config.yaml
n_layer: 12
d_model: 320
n_head: 5
n_kv_head: 5
head_dim: 64
d_mlp: 1280
vocab_size: 22710
activation: "squared_relu"
norm: "rmsnorm"
norm_place: "pre"
norm_eps: 1e-05
positions: "rope"
rope_base: 10000.0
rope_fraction: 1.0
qk_norm: true
attn_scale: 0.189
bias: "none"
tie_embeddings: true
parallel_block: false
extras: ["hashed n-gram embeddings", "an embedding shortcut", "capped logits"]
init: "normal"
init_std_qkv: 0.0275
init_std_o: 0.0
init_std_up: 0.0275
init_std_down: 0.0
optimizer: "adamw"
lr: 0.00207
lr_mult_o: 0.784
beta1: 0.9
beta2: 0.99
lr_head: 0.00997
warmup_steps: 501
schedule: "wsd"
decay_fraction: 1.0
decay_shape: "linear"
final_lr_fraction: 0.1
batch_tokens: [65536, 131072, 196608]
seq_len: 256
doc_mask: true
train_tokens: 435600000
steps: 3711
dataset: "wikipedia_en"
Each number is 500 + 40 x the weight over the matrix's rms, rounded and kept within 0 to 999. Layers, rows and columns count from 0. Numbers have three digits each.

# layer 6 MLP down (transposed), 1280x320, rms 0.0579, rows 398-441, columns 160-319
537505552514466494527476510462488578506561479485462417515481490467558455510445507498551470482530524532517469474490479488461470451556521508470515498461508524544483495468428511563546473493497473495488485462515496473454444548550544505492513537478530510405450416416503541456452448600475539551541485451512479487496520473526550479521519527460517531503483489456389443562441512511453448526461523470529502550436431479526497479476488539538472578470554560540428528507522399483533594473562492
492549561461480529443445560517440473446488499519457468456547495483572432481516494493503529519489504502516595510489479494549479509505479527574465485541502541479518477527486488516491561519476516552437575503545428476504536471395526516515481467500551451536500508520492510499475536501568548424470516508536443480481478532520531494504505559491562482458505478423570453525470464552483601524496494509496562532438465453453451536476544433512505487487499471471565534505585547453522490438587508
532491524495470522534529517451481516494499482546483503539523537470453530537505480446560530492484524475510486530426576487459532488454392525444490530456472552493510547468510470508479551532509438515534486441464493548439491509512602567483424533500536528491510506447470521481475515492567519457547449467456551537490466498505542486525552531480448485448539445522567480463475497530515552500452431460580483571530479511519483495517516560530533494590523534494487509505536533502593471515618544
454503505457492534553507522537486455556482497497433578365495432523513445493417534452437521425478559454541531530547480485522449443500538485525452515501531502614529436420493500559518508532556439495514467448561532518555445509531503415529505437538532486522548473494506430531460561546498497486524527479480510492549546466464510530544454499556508533570525514492443472474453524468482529495503440514524476485517510487478437529476517514465541535551505547501543503562518530514491530437500476
520523471510530599500569536483463512451491522560430514463522585553479534460455568534562529476509466570534493437509479483501533506478541457491543491494444510502508481490515507474518546452540456474509524551488412430551493541453564502476503501576555540458478496544496535526486516494475559466490543452481512483505546572558505562518460454534449464518481490484489529497491501514491540515475533490530550519483609477505522439496531463499507490493497529481520559484478512550525472498471483
544544529514560557468544482434539529395481464536487496533466450491524553552460494494441512443552487537501567503567516472474522503501428532530497518460523526409454553527494475459482532445543483526462553450481478477524553459411517505491526502512502569532469560459517489464487506516495454523528510499501478476514477480533484570466414518503484437449504514468493449547485478508469460475548536561526508492466442452570489565544503514537491522477570513513557577559513433619506479598524511
545496479486468488485509532516469467453544454477486526546522463483507489517610444468573536510508576468540540509487495511459478511506375493519502524455481553440540487498463593551484514509411456552512481505539525526511540499529494555482498487468601529458515563524500495484547462490478498448569482493557483555490452527539520481586494464531556460496561462483487546454447433545548556519491400510505516496503550530504521478563436492421528496538477525539485475516487505456502490465549553
543536426516539459504548506468450407479473552491508446448563481472503515487495572491582499485514500471513551479602497493492477527525492519562556464519401542566504463482561485404539527565506492475522455473503505549473501512422459502467483528563464542501535450465497529463534440512539478476488566503510536578506424485452527464481439532496506445487535549538440420524360420497513512528512491468578420394550496436482552540520591598488411498574459486600544533530547446526563501440477487
518459542500504503501426548483584510470519527495586510468423472530507449517529474488544532548540523489458580528550445554483525511479528518505532534526559510485543509494449462487505433501452414499533438524496457408539562464471550459422505487515469519436499500513444489495499512493500589500572464488529445477545503517551525510526532467516537515595530462496443487452531539543472598581542525466552460459504559498464555521480504549570500515454521506467471531436579470491453555423504460
555522410521502521525453494517511518426459488562496490513503477444537510528490461436557473532534456506477513507443542502561478514523469524530485513580502459453487501553514440492500535522510498492518560443452533553536497574488519533467549491500494527491498522509475509490502562545504452430530527507459480542471466542458517510547482506461499455538509516544612497572496549565463444526514412475494513472507425513479487465481485511461503477526512501495501492475435550469447511528468606
454554444645583479458552501489546411504521510479478551518499454496523549495537564501382421425487528559544505441525517493552487528452488531539417523456482454530514462568497556550523568474478506465522524493505443508505511466491526572558527534513476490469503466508468574484446464531508479524518481541512454545522583501520463574511546516473552466522461507469518493518527494553456463512499498508526470521493499439482525539464450495538430419459523539511485561527495506503508492524485510
464519452462485567570461467520472527544510581449516501499565502474491543508447477504540504516494437574393529504501563608580576603550514518545590492553501505548465483554464442410573581451520539517478475553491527489459535557507468496440527542524470441527503637512474552555570544530555477486484465458540530480512448458550527448503433479482497515592463452572470444485541509478532484556515501565588566526490514461498469530451544457542587425469433506563515459465481467553467546439527491
499506521550510446476457469554504564505518506468455496414532479515493459460452516569415555491535456531468492561583447560585466501505511508584444558507548490465527538521533495475491491477530477568459508505483466505528582534480467489573470549515477485565514492510523440499477492530453540521467488463532496513576494518494494588450458554467488500525494498516482444555569531473465463515535566479514505460537543499419415455505501512524499519484521485455454476502447526480491506510476474
515506493522535506520497513457576514486507527475539508445510487475485523462451512445526516549526590556472526486472540513535489501486541494495475537551508435581497536542532502440511459472556496479541464432460504482526489509530489450450479539533503571509458494491525525445482494502503483559520478465487566553511442478403481464453526502479462562509475559492503491501496513537531493551513533518521506451478553561518521549503535522467517413480580454481515484526528510511437526438549490
454476426511530487547501519575496510492518473524526583505540456583464565489540578554448474551453561525538552514503531432536529552535524588379506506497460421481541516547481550436494555458504530553504514533535498521497493541495401412614403559476520516492536470468533435438467410593520447540556513435410444461509492511493515605519418542508505413570490519510472467530463574541435473453506515520510518473522509552426479376503440481567463542451512484459490572580506537474574464566492504
542540497490492550492497470470511521494523473513427543435536539499539459546456485516546467504470431505446551403438473500508547526547474512485480542543571539462535536545508504522573553545473520467510543510541495585585423560475548489446545542469516502536454553438488567513502482498537469538502554610529459494479524533489491487516518486545542573502474497550556516542497479487487451461466504518474525543484440517473477534461479499526551578528435525486481553535512536501476530453506445
509556548534445441526462493486478507453551456470439491497489475405477538466461404503497404567521492442464577480513463432531486495472563530538525445530531503518545500472508407553459486472515537501471567468456438478488540408449477470472454499458527459472540522447486495460519480471499456445468570508488455483469495573512536486549452481483455527612538462486485497492479538521472478521481530518517496506473539438519544554467455548457517507529499451459502411515440467452478479521539516
499465574571447487517459530488454465569499435505505547477535497490436500462464538481545468460521596516486500525511496452473508471546542475486523507455480505463493510514471511437529530514517476516458523521479439504540524472512409517521482468475391522516568504524586563511553523513537490512465516460512509450514480512448499467493441523498519481483519474589501469417487582420481395562508460505451483534485471474570549470595555526495538516451569417498469444544438476484438527481525538
519549470521515479524520494405501525418499467558453487555539533484455516521527545575527440558538527519449453516558486483527470506502391514495452499423545494466418500544483558404584477526492475484467530465537511562460545433524505469542528436548508528571494595557470562546444474524525555479468530510539482489546508482524521466509534540461425468470514503462568446468490504482524519575488500500522526501511577454541480485521469452508521488549482513472492554518576454578520466484475477
447474544496604518487443523506510478509466523361521509531381565609493518450516582481491551467434444526439536460523498487563506572515595529579553553507560493483505550478479558371489454470439468483488545540507542499464567484534524533489468507420487548510586547571586466451497547544476458478474535483482489469473514601475478507475481442495423516477468422554530437514554475479494420455526361534439541490506526464459543558473474525519513522489474426427561488469456477530449496576493521
498479439495471508537468494517500464509544541501536560488551534472493453466518428495510532483544545516471459468518556479558509492472517517549501507514515496505514526470488531497515516460426493513522481534495492467507498482497500557454570486529473456508495543492554516524533586500517491530565445479540521514512453509441490500478548493481462515464495474508544540471551488552525445528501539476512486449601540533483469465522504478532493534501571528518510445544499492476461501508512516
535450587532512535472504504486523464527499444544499498512516525509476533506484439562484546469492361457439512535539461470456503605532510452445478463465457548487513509518482508505543529498508465525484518508446501487415520470473564528482453527508505403486532530483491514586489526515489500569492423555514545475451472533495459544506512464451481486487401466542480521510486485458512517551489480527495556562536467553510444563521471511534466547492505548497504529507541494532556506501480502
514581574531526520488520475558476573481483524536520384444503478504489580504498447492503507479513502510421558503451423460469478516494547477562488503511499498470481454487521481461519565510609558494549540548443527526475490490495548484472527522568547482617521554431439538494468525483501505480481502490462508472563445424498520505548502557556460530472494490426552537506569471555529451471449565498561404501519504481465488508542576550458543448495528430550534518503454514468544445449421377
512506564495493542423549487544495478475494428406526476579590480436420453508501505543548481504447458472553520528478507418505513534505438439561498579486518483492540520577482543477510524500457485433495544610483468512483543452545473498528512512507561540571574492470517550516542502439489480459484538457529464479504508451521539540539441531461461490490465490523500516451511447485490543513465479494493551565507453528481498492507562526505455537544545531472482599471495525419527492544522486
494525474477536528503529476554472534634528529423395541509495555502610452472530539387458490451516470490525639493498495517506511517557567533506504550507560522478524470526492495479541532532493468444551481456472462447554414516496574547476512448466537547492491549421477488554473503478546540510473520473529513553520526542537522498572574476446516525530450579558512495540520448440461513464517527478444477515523414519553573492549563511477461486530400493494460460472552495477513561400476476
494433507545518448457456502473449485490467507474486533482505482492459545528544421510484557451408512480528488541535556560517509523510494387551424509531460489545494482508507514477564508531489484484490533498501516501467482498514533472522542502541555446459614479457493541406442481513512469477498548485515447539480523501486579538462535489497504511495459619411478454534452475544492512520492468470476471525535523567458501511505474530397518435526477501501578488457446512445421507496521582
462545538472530474540529479527496489552450418484481467507572503508466439418480472404528533512500524547505516504449368497511425410551449532498572558481552465485480450513595519526466530505500493516540535521523455485517475498447484482468520504483530514532526541486522500487462505462517532441499430467509530413595527487541446567410508456530497499558506502486528489520468492505452544520572463525508496407439457495509452499566492481566498454499544430458491592493555518442480526510457597
435552456551517480464521499533535504556445494467546507497498512587474505445525493482470479467505559431526438455513499444458519471477477534467509594510461475504572523444540506580479517517450509484462474432616521539499440508532570538465473450537529504471493469502485563576459515508516505551494489450451501478511450522384517569503556525546504451518498506452407543460506532469536510563489549482440466455523506541503441517519458510509486482432508549485431518545500501582518465537538492
505524474459557531519483500415459527476463536527475445480575455563484557487464563476493537500525515494518524537477506442443526462563511474494456526478520555541510490543570535465459600505587561554457452549553378529443442469473532423498513526531469525515443512541474519428448531527531557484486413529444498474436532474559479510446523514474493512500480479521455485501354533559486612531526542520432558465529576445514442469505488453528462475526484504543540523486486498566542490524509540
473538505496463487473538457464503581493543571484478555523488480450478464477527503517494514473514438506459492549454473448481454491524486484478551443513462530404526481476561487515479442479545525429467503560450513520441474409495555446475526525570455522506440548552467536410470447481403481491476381522499536521514431531435521516492495526487494541544461500522521437513467460568477529490490530437623504496512505491468597450537567464457507454548426449529481488418521539498527540498508517
564500576481489488536506533541551450434469491533446466498551455494514459508485535454476466481548505477510486573463457436541451489531482498502417532483579525478517538508481480502525483521488405556491503453580535470515529435458447485513448521465488413490508508547484484498467527488486529468438502586577529535577490506485458487547501429457508535528412522549456446454419492459520513498501524508541451532496482507469401505510491539435539486501423512496546501496517461550531529469558561
489544525538452440530534420427504496488509564451554504479569527476518469445507484543519550458488485453483452448458512508501529499524545495592526569542415556533498524491476498452501478495566482559499483520495490490499483567481464516461507524600493551470588461471574594550455502500464473513520520508454460486553515499471532495517507542416523471477472489509550513512520520471478462511519541502494532533409455504524526506495536459488469538470523491467476447470517477524493452568560526
549480461511489518503469477526487471473486470516539484502539532526485500529503498558470514509482499479468529500513499485477446475585451524534510502548474482503469441516550515480511448460516506540486461463459497558450534528520452548507489503499480561533507513506574524541503533460513480585498419518502467470534471471479471494502471528548464497507561397472501473525499512474474492529533456500388469552541511506426452499541517502497497477505472485462487488470529437549440481525441552
488441504520495545527480444492477475494540516456512497502457435542442490523524512491557502532528486534500472489468528498442486491514545522492536548526487514487499534553528507489510532504466523488485508476488551427503568533545477479547472517503453472506476440460532398486568478472548515484481536490476466542527458521448510515535551489484428478509457494518472545531536607514489500497455456563494437494523525563462427489523568544448482484495492458571489490449472518459440466531517477
533433518534480526509471506500540481480543484562446491553521464520561481521526523534509452479504529487528551506491546508432456558463416564543454488520495532539458480466489471544596457498468545560483466539551507480524544476503534532473491481568525535545585551539543509543484569567515488583495574527482457548490479497499424442519544526492473488484571529496495498514580527542471481490463425462487466543545496529468510510505432512469494510461502522433422530503566451467544466477435430
492568494431502494522488467443448485496528493506493510428423444509477436573528504537520474556570489558605544511529465423451489360464452519463492531515492559481444488504525536548570605499457489486530421513486499450501466471453509535445481545487524508444493511470530556472469503528518544498556469467470436526531525554443547500442464528499580481543517572507528451557488570530498464476515492503508445468521445501575512544492553487462461517512500469455470579433531419485476582510517529
461470531560496551546383516467483480462492452580481514466500521468496533506464448499441504428462518551499496450449499587455544497509535496480507462514440543450463478463475528489543499525536529487571530502520621545470484472518416496426549432494491531516508465584527476491567518560438580437505550494433456525435454500440484498530539453459499489477434458500484530449525503514474522451536527423478570519500475594495481458497432414503455473496476494542517549516552412632549485488504484
574492500476550504474481464460490496445486516500536412569541442489433499506458556469524506510460546488525459539536484561468503465521508470474445520565542452501534461531395490459511553479487452486513477499510549523496479433545527520446494513478506511539543527515458501547504526432560530571474473546575495506555486451501491453495521507515554586480547524520512548425456546528494535510553498504416458500549513494505445460530506578505472527500435504508498429467562420506521544503502486
500493555524476505467538497433458527514455485438485490549544491490432419509506561520543543465503529512530443563551497558519526436463482397446479543487510444473495526500435498421470511461508455492522534480510521489416533437489514476572533506465550435527520410516464521488518552519526504479532530453532443474501533550531493576489471506512532538508459527545396573445418462510479553512508468449466562439457536556458494497490525485501482444540593550478464516537522483498508500516593519
475455482441539490497461539475454427456537429453488479438515518514572517496504528469514568427524558533476542479548496508498451451489474486555486467543543489495466492431449458473506504446501446538480458512478527468576502530488499562365517541550476537460504523564493494404505564535500429485564430475536530537504505519487517428522499464507513503478485519483488506481492527495542533550480541506489449525461496552521482478539512432553497527440528405535513480478538517504463496448442518
506528548543520475482447494493539492477478550544365513581509496530531471540537558493487496526533481542479510495497589526476472544533444486498555507479470546506471562552511476479499438474515539494483507445510503506438497493504570484521556465474450483540468489543503486531550507516527572505526452439519515461490513515490562548520493514475539476439475465484504494522423554442470512541601492478529489478509484440538510492539468539498568484497455458503466563471474476508476489497539490
533526514550517485489460535479466497483454512509471524496418450463513518461538517504586506472448528507482521450465478514440496452501545547505477473561534515503540500484517450443526500475528444521448521474448551530496527483533490403425484491488442469477527530507475472480525523499510486501434507506444524536457502487474539441540508483569456466555489481561491471503541491532515461505511549546440513501498514532532569493494573467531520454475492471437439518448575515414438496467435535
544516434520436408498590492508462451543529524521503547458512475479497550491522471528570510477436521479488474502484584498493466466554483467477554472478445536566489475493556502520502538511509456491407510508476457569477491569513496517455552461545519483528514479485470502465476519471490483500528510480521543477465485476475489392518537550536538489474417498470533476532471548518544462545551477511546429540391538585495525482550490433523456492468497531507471513460433522521438513490497479
481526514464537453552551551595498507590492490495581471481536527462474511598487528402623481498581460493464502443541494500467610441544563452533439494548513518448496446524500459504465462453546553520486579491522541545550507530523458502571547535444523453465459498507489431472436512469481519534513495477477563588567566551412552540502506464525509424468448498436505497493504469433406476519574432493404482496595501414521495484478468426499541535509510566473468493467498516497510605605515554
# layer 6 MLP up, 1280x320, rms 0.0655, rows 399-442, columns 160-319
495527497488461542545552455575457540566495532490504544497510543454512516444452536502573513535525501561492521463533467529541565487482494483502532503553518545528539421438543494496446400532504515496513438500447486556487534423484504546497497504521413446443495456483451564508494480486486480438513525505523546449494553562496493438432481469542558536495507480441498567488424452535477575542547459494449546492506433508532473428454471500547404467497481495503517531484493473465488457488502474
579577494449550480543567566479439492510546592507517596480467507529482529437504526437515526507530506499497521537535492526540487519471584477612572522511577480425492469543467452396429568543459519531525515514495506488509499491522469528551542499436467457462568465548462571479541481466487541505520471443523486459441511479506513547479472522414479488522513497471459490510505499511496514472530453490503438510420449530516479438491445537473446570493555552539536538495495512495470538573490486
458583535469418503509510492454557535494509584492509468489519501537497525523487490563455473505479487577460445523531491441485505481529450496506537479474581518485533521490505557588544494525502547437554462448501461470502530431545547478572522435515446393540429464450554532475518511541522544536528423539478500470453512515514465519525433465476572513513506473449509477526484468512493524461538543461550522421507523417517469469487425456523432493515483483493430456512479514531470542565520539
561491487469505526591542493477505537468488469534532461494446468508465487511492554532517549427476526613485531553571491457546522497491571479460473523456558479471571554519496499467539476509514469360499438516492459535417499487494454474485472487488543485559515542520478491560547517538422533541539520549533530418491483422528455561534459526517534566546476481527487486523459579503430558481588504504561460551504542535471567494446443526559434504517481468481537492470507453521509530520464532
518489507483505508555485511500543486548589583489463538465524465491479418488463482426511514492476593486469559510521505559454435510405494502494569555480508486489497520524553554494505522467495495519520566361529471462529510428573413475508567437563531503501510530471472538522519620520487488515521493566491534444497513510542513506490489488494477460494466490416476445458482483522451572502478491513454490468521500463516431463509406477496440468485484535511532512465472530449487532544483532
485550514480483518498528560514490479482491482620490434511539516459472521563481499481541487529471563521506508533494441468506509457488465555485504528409510453504539505499531508497494574567500591439471569521502482436543511486476482591532521470515510453522518545503458556551533556533504521511501433509491576500490552505481533404422501475546492454506487467477543456462463514520513543476554501472460485530446425588501492486445578471487430545492528495450524514497516431512563464535393546
486492537388557550518583475517469427482479516506448422396571491486479427436458549521473476488496524531451504533613509470549529550481480477529546491400552500558524493503470596528530481497521471508556464420540451534459488553484480480504548522520471521483456546537450557481496545447539477407474505411553508497501436477462498593382507495414536508470528521493476524472454551509510462493577414542551501480488484537481503548479559572524535481508458466548491508521516525455557550535509556
454466485422552474510539475587544435516533495459458550585533556463499482533548467501481596584457415494540513542518482555468478525544521454438454434471554534461531551464511567465460499437509489438516530504463446509423473501472456468503550502471461493455462541534458491565448480551472456530505554455514473493438529572491514574552408501458556500514504550538471478444544489493494483548505468439511484538482552501504493422455475468520455466475447551582549453479517483522600547448492565
416490630468502537488562561557459496427458494533407443490525430544427487484468438516467476539450526484492470497542486607526548467403547467550504505422559507464476494470501455558487520469518483550482550477418412440610495497546445543567490528580480432519452502450462468538514493537393489494488417494495468493514454509454422515470541465497496504486485499494445521473487493505502522491519541505446462425537503454494494466412478421557484518484496558434494559467527509513556485470513495
440504564440502503538454499589510523487516467564445537489533446573474495485425460490502565449483472567418476476531476555468505514443519477578552489540476501477522500430532494566499486517473555490534543510445474506493517528547508477554494464522509480497541541507551502447495425475482579488471428487523494485483464528517548498492569526476577484587576525474481475549470499540490527447475503491536504461506502487495526460448456414518566477424488516489518528571472516476492530470520497
544496529477463533560462546547521498509453588503415485453487548406431521476496407489476450488523555563529434546522534576570506526526462507462519441528551484586600509559413587451509491453521420556545478551428403482462455515545500570469517478514484406543484447489527516528507599532461501442559491533542477466512536477502432592515492525455526450532530513418415530473506573583459524467486528503503485515440547529517543496484511485529500548475478552498557495457489533509494545473476581
526532481507449616504573534548479517505473519436529551470548482483472573464494482517456476549578515444518511537470475493458515594416532537513545517498458496476560458514439468565491497508426593478504526448452468458542477508483548497522488553549522491441549553492532562423537582474450503493498411500546510452431513500515513524546498460420581501495585513509558569520506511515496453478479459534528429502495464546572571525401446467525488479507453482454489500509526423573442467502473481
477493492463520617519448448507467494545535552499493518510432463536493523513540484485451528465462473501530452450480510516496446586444469518476481435447513501495514470523454505501484589492523495485467533548450514585511524515460532527515485528477567512560501536469487455489490492493473487451511510513515503491445555492466505580525495502530431422485463500482443480524467520450507529488549527504499509495492434468538486524404436476484506612541484500515445463516490506473528509495506493
549543536526491458557534498529561492493441491584502514557494492552434554492548499491480451533536500518501514591602477549502474472494474460462459447587509498439460537490475592467467501440425509508543505449438495406456503578518495523522484474519448503501522428437484508455543461481542500454447477495522544541552511466476539496455497392507470504444490553491440496462502522612410466552525509551540517420431503509438474503497506502582529469511502452456485606536441505479410520450432553
491534535511463536523561497497506444507514553607438469543519481477489520557525438506556488526569413546475529458510472554454612451489468460504525502543562478430475571456485489530501536423511487468505538566478494527506514520548529501482534448506481473462508502506483461478453522503412490462494506503538538509449443462544413493440467492558471567559512480528508494477492474493504476473437487481503507502503432529539481527511509495530516515572443491446512506479540491441542463482508528
476535493508475546568481464517492455519517475473437503461532488474574502466458498534480415525441516483476500562499549477462474459535569475468531552527524414569519479447463507473480504535531530419527490534448516495466469492508469465488499427510454475442491444495518505526506481466470562428533498545549501512486552554541618528452494459468486520560473472468495515452531552549481493471548503557473492460567503472466501509483509552559449506488506507487453455507539552466452516551490521
543479557453498568464480548528508421544497501574434497530478543506551594427506500440488542465555490546494460514554466524515519438518493468459490426520565534461524572484537523501567555554512459465491590522524446488555474550513488476517523470421472508432471507542559511484531513542461508499473508556514530489430521444460520469504423484538545462513470533534465430381475519528451435495519457500439559477469550450589502546497561456553483538549577475441537482579467460428457555473478563
499525503418500538523487478482523502485456486569470528524513543402514523550479476501483491448499511539500485561505520489470512494545465537456454479581498498499523511516478585472543459553481530455483504580446462519502485465538545516516534548483497513441535485490468480473489496542445499454541446519522507545448515537489492469468520465495529508550519492448519521496555555584482571539572477523443460453518536481530469424486446457501477515498572449461552532484482553459509541501484448
479505517494549555469552451517548487435494544538397520463457506579494538419547477551504498458460435527490456565482469521590601537453458511419480503545575510510517525487517520536519471478428510490489535550544466497457490520532522535454510439458513456456461569495529600554505480580476595523474487577455569410567532472477495506490543513501423503557482419437524511536433482515485515471543498460516382503458484440539515508458504412621459459418506522459450535555469529503481608479520524
524491568459543501486576508478524520484482459496449450512469458480506554544477541527503455497464443449538475529541441541510517489429455454482521485489508519469494489470532483489493450506533492477513575483493484509512491494490484491527462470483525488480458485510421486453481465541431452455462487526500501514514505545490476542490464558532520479537470501506445435549453551475507548484541518547512569529444483491528474536449468507471500503509451509480474557442525528518500534474464489
507457513507493490536568488496530470415511513549499471499498479497571515417463514456487540529398540499507532504422403513499517498486478507444480537484468463442572440478510570517432501434530481454479457473547462547418470535492424474516503562502483528486569482485510467512530509517467530516476469544544506451459494551527471476407538533519498502506395513517481495512523510515510572514530538497449435471465584519454512470460429490461512477529498523539403495491503504499465495543444530
572545576424541521521522480502491488516483431537503514498499521498470568533466516493500484428524437439554557534451443534478556521462467525495436449518523468496619552475452485448549518442508528444546540483541510501500508492511480435530520495497517466535478490481505444514486533480539580432524487515482536495464529545516449531472447472492548512452497575562483490479505481569550540518522503453430482427515472440546536477500504545523462553495524477578530490439563482477494535554462513
462534477477454538569498541579529471412485482495523492436511486555516560515518513477491462478559608585487469532429495446529414482479540522496485537547501497501552558523508484555459512531478469469487467463531456561462510543500515522472544499547441505479531490509437466512543564549467500516503448508466503480472471525479543509500544493482439484535421483479536499495453490528563573504527493464506505474507542502438505436513482430527468475524441507503456453522454476539475485464476535
520494565446492522501507534617451468589607521532382506488501493538556505437596433476470472479533473475447535511528504588504456542532556514468515509478523448473519465463449543498486474495460538535558563516493422488492442568502454473529545471559540344507538473571420484559527439553439568521522513441457541514505504524513559459447473473522500509493543501520521508508588537572462550540512504464493504401467471484532511554488531550511552528478555544490464429462521505471571532433449556
392453604445494502491536486459432394484499455505483482606475509456569484523553507484420511505472477446437500490516492567537521524520507432469518461533497474450512502466488505502518518483479494545512551480479407467535553479514528453510558472512537516546497543525475610512575468533484427445542518492463504517458498494496547541478513439489461490540493526396485532555483473529478532435483397459475510463566452510442580451484506465495530504538556452443521490500567524500451539465562562
533493517477529510484486518430517541484494518534567498433545471493496542495494480479504436456568453511519470499474489572531508418541566514438414490638507335436549505456539479465453516515463515479504501467507420551499499492545533527493550521494475414484494516506433517543574475474477487499543501522555473517486506503639491486431565512488510448514433536509524470561511494606482427537485555459396468446463491538510485534467443428526532524549566502597491483533490550489524418494527546
500535580422520480517483525522511506562496534580464534473585500436452497543486470518523531543596429565503497489464496500539491495559544526487451545477522470495482429517489492511560533532450462515527513472509495475531469529472528429505580515491415521570493505513509458454583522513484479495532505491512492494424519488547495480521504485498586495490539577501482486521501522543509448501466474461521459470540464529481459431487522425481486486530526518456533447516519510414484579457525515
506518501446541522402455493460484504510522490563515492522529491541449537450551419525513570491517528480491479489435490509581434450474567437487454465487538497488561521472480561525535590467466463539497529445530482506417487465491480526515515528559555482528573514470499463545580552542503570467459565520545516469474497458541445604520492523481475464550520439506479486531494428496475603526423471440510496488497533451460557424455447506440445583507530531487452468409457496557437544559488515
489536489461576457506522487484470527481570481476432507506534447534486496436461417451442523511491399498516432429428507450541491470456543521504463580477475515493595473437565497498510430484510507511486515465460452547457487425459459514510600493508423503413505520470514480423463503565349516443555456555557454447475506517514528560475457525469488463483562472519530405543466441481466480482469539450449442483456383461517425501520561556492549512498430472549477590541426432540535518519517539
487500457529539528511546482501429497489547500518433526518522528485533540554551505470480482455540522464468512563538476509487485532491428524505548507537551465521472474446488576490488489496434563471480474532448495435489511502506442544524560532535498481454566464490537491494458481502415521488536447452480484420439474578544477485465487475512442569533553529427473510525536542553535478534525511507552504532481590516453534491522463503493419514432511427510509432532542461457440484543434532
449428519494541501434527509585450528500569463554484489527473537485504466492529512450470502475465472515517499449491478553495516514496480452484499441466584507541480484429537463585549501523457477483607517506518475591527510544479514494495508499491535458506466505516543523542549513487451485491518526567483449514465503495482532509444513518562474529487513473537455458486484512542427444478556526465468501489512556467545498482418466519501516498468513523422504565518538514517550574491448565
488517515472534558514527533492494470505502534433501494520564485438456532478488512501556541479451479522581421514447511484501529468420534532510557492476460438461520570512427530525442506560523512460548562473542487496449476471529504457573475466533516465391575508455479484519502539535475497502521451557479528455414497505546487510538500530431511510543550533489503479497458451487437507486467526478560497518440502515556512449450428491487471576525443506456461523488516510528482511524521485
476484521449507532520493490578560486516448501515482496444472547590452473452573531490460521511492439506473477482484434504485451423487465482469435478475571477512504525423422567496482510476489553490544458459519460502458468529535474486541507507471508451468465534444458488507417494507472515500457536538524477449463455474500523625488560497542478508495482586466483481456487414506491537522479464505454547437502536501481458542478497511521421503474523572515550488527485520475489506484554517
529521530500524480493551479468495481360502540456462519473459536497527536476468566549549494530564420513470482505494430459565545432473504476489447579498570478463496542479455533492519434463439452472490519530526468509463531494567555499447490499514481407481502559540515517529531518512407488531479484496496555470524558466490545501473490494448494497488497506416457493447473442642531515480441509488542534435480535483517464456518468441525536479548447628552471441503468540475483474519490562
505449599417541563468517485468537509540496414496441507454469549442521499563525499517486479516555406539531503482507514507527486452466504497470545524526548473497526478453505519510509485465476468497549576488419503459473472516464521556487524532485518487423523506491427513517521526502492521509516483507475531475481546543471534561453526436508493464602457566530510463529476491534448506460471503519448486522512516505589522455523525431508435549492554513493480497471572508513556547443455532
564554599511571556537503523581494495410480474530484523462566494516492519466500439518541497470496477507448525510531394520528498541482446510494437492501537511454545479517486489520515585517474578472488521536499466544447469451502472470479526526534504465570455518505528522553524485512474574513469454445482553555551488439538517571474544442441433509488465462495504493424471439553486432482457453457474489425558565534437461461457577487425431434557433485495481476513573526494450512503526520
482479532451497502583521501514571485528527498503495551440509482540523560482551504489506455441546486497508470560480506501492460494436544517477543485433500532430469508442507484487484463526491486451511571462496422494550487518485481525505504513498487484443446567461435537504494478565437543502471455567497472539461550547509496530523503507471477482535498427426494481551491513515516489508451522539588474488482486501517561533462459513482533458494524482454457546564511529493512480502509480
542507575401503510583508542516515484539490487597513477503484516587492526487467463473530498509563487489479510469460482551457512517498563468501583492527487443466511495502433504492485509549445491550486553521522472509570530507521427524551514580471501489499537460458464509486500456573464504478508399525534567523465519564541462487474518503480475558543486501450469491471576464521553525522528499464401469482581472565475465471432493460497523521452550503447582505515526424455456508548521544
539565539491517507478533441503522482507544473527518458563482446476489478426506524516530473521473468444551456532495408558483494485445596497482532433509552451443501488500514563510521513547458461472513526510517488466554473458550542474570511442454578501514473508470563482596488484528499554532560489510505527466501504545485449534418464514461526463509480477448509450460533410513494453487553434495547493540497513502449585468496460512506524486544511541450534543519515446501489450504418563
493477497514562524483462559542575430507505518482447544557505551514436504422570440520445547443562487486424494461551526488497505497489546419469455437560510446444612548523464452526450438475509492417490476484456526512497519464559555590521479485428459501453482542498502558465506455519499499525463464533455489462487470483481484516498538528514489487551519487461469428477471460476475425481542477452493553505483446566488487537519497484517446538487489502468573540508515526478451442442482484
439509553477463508529524534506507527518501454518430523518385502485482508477536557463511472519430469470474505511478490529462427512505562500446523526487525491499511484476483594506498491509492469496509528453444495488457435536455474485490550493541501482458491515429548509525563493478454452461495499514504493470486486493490501563466529503482472461534575436484525464429490537508526526456543517504488514487463520463448515505469468482547449481478568493444494450534522405469483454530469464
516484518439531548513470512526454461476462511560486515538539464529511546506546517564524512523475535570480462535482483510462520507451505521498468542501521438441581509487402470555575490513494454471483481530502458431450492457463438575467535535478423483545532438493514463516578517446379515467504443484518520438425416575464401514464522531502500524586486509531389542547516571524495519466541504514526478460451526546473488507507523454484495540498518583475509506488563437428480512455471579
482463498428471483550471593525458514556514463500446550512499443603482526529429409459625512552524434512359521469461479527443500488503475463463500461513598465465527479520564510566454481499552503468515485415430498559523561515460500636484536483455444475515473457503498511471475502480460487473480490505488546484539447472554465495548513521498490507479484555471490538489532512505500522562490457478493478475539485488440483521423530454575508556458483526466483501485549506499544597500464525
451495498478501518496515472498471479461558548473500524471525521469550500505544492494536547462440449551484491517505486464465513495476539490458500483459483550494547537450474514571496559467451563457539500563509479512460533464508436480541463485473485516475530464575500455471505533530467513521470453509526459432438443542458462505494491515531534492505554517420504481534490444521480490496492522564499472479479497484517527483466423453472489521490512506530444506536517484457543512532459490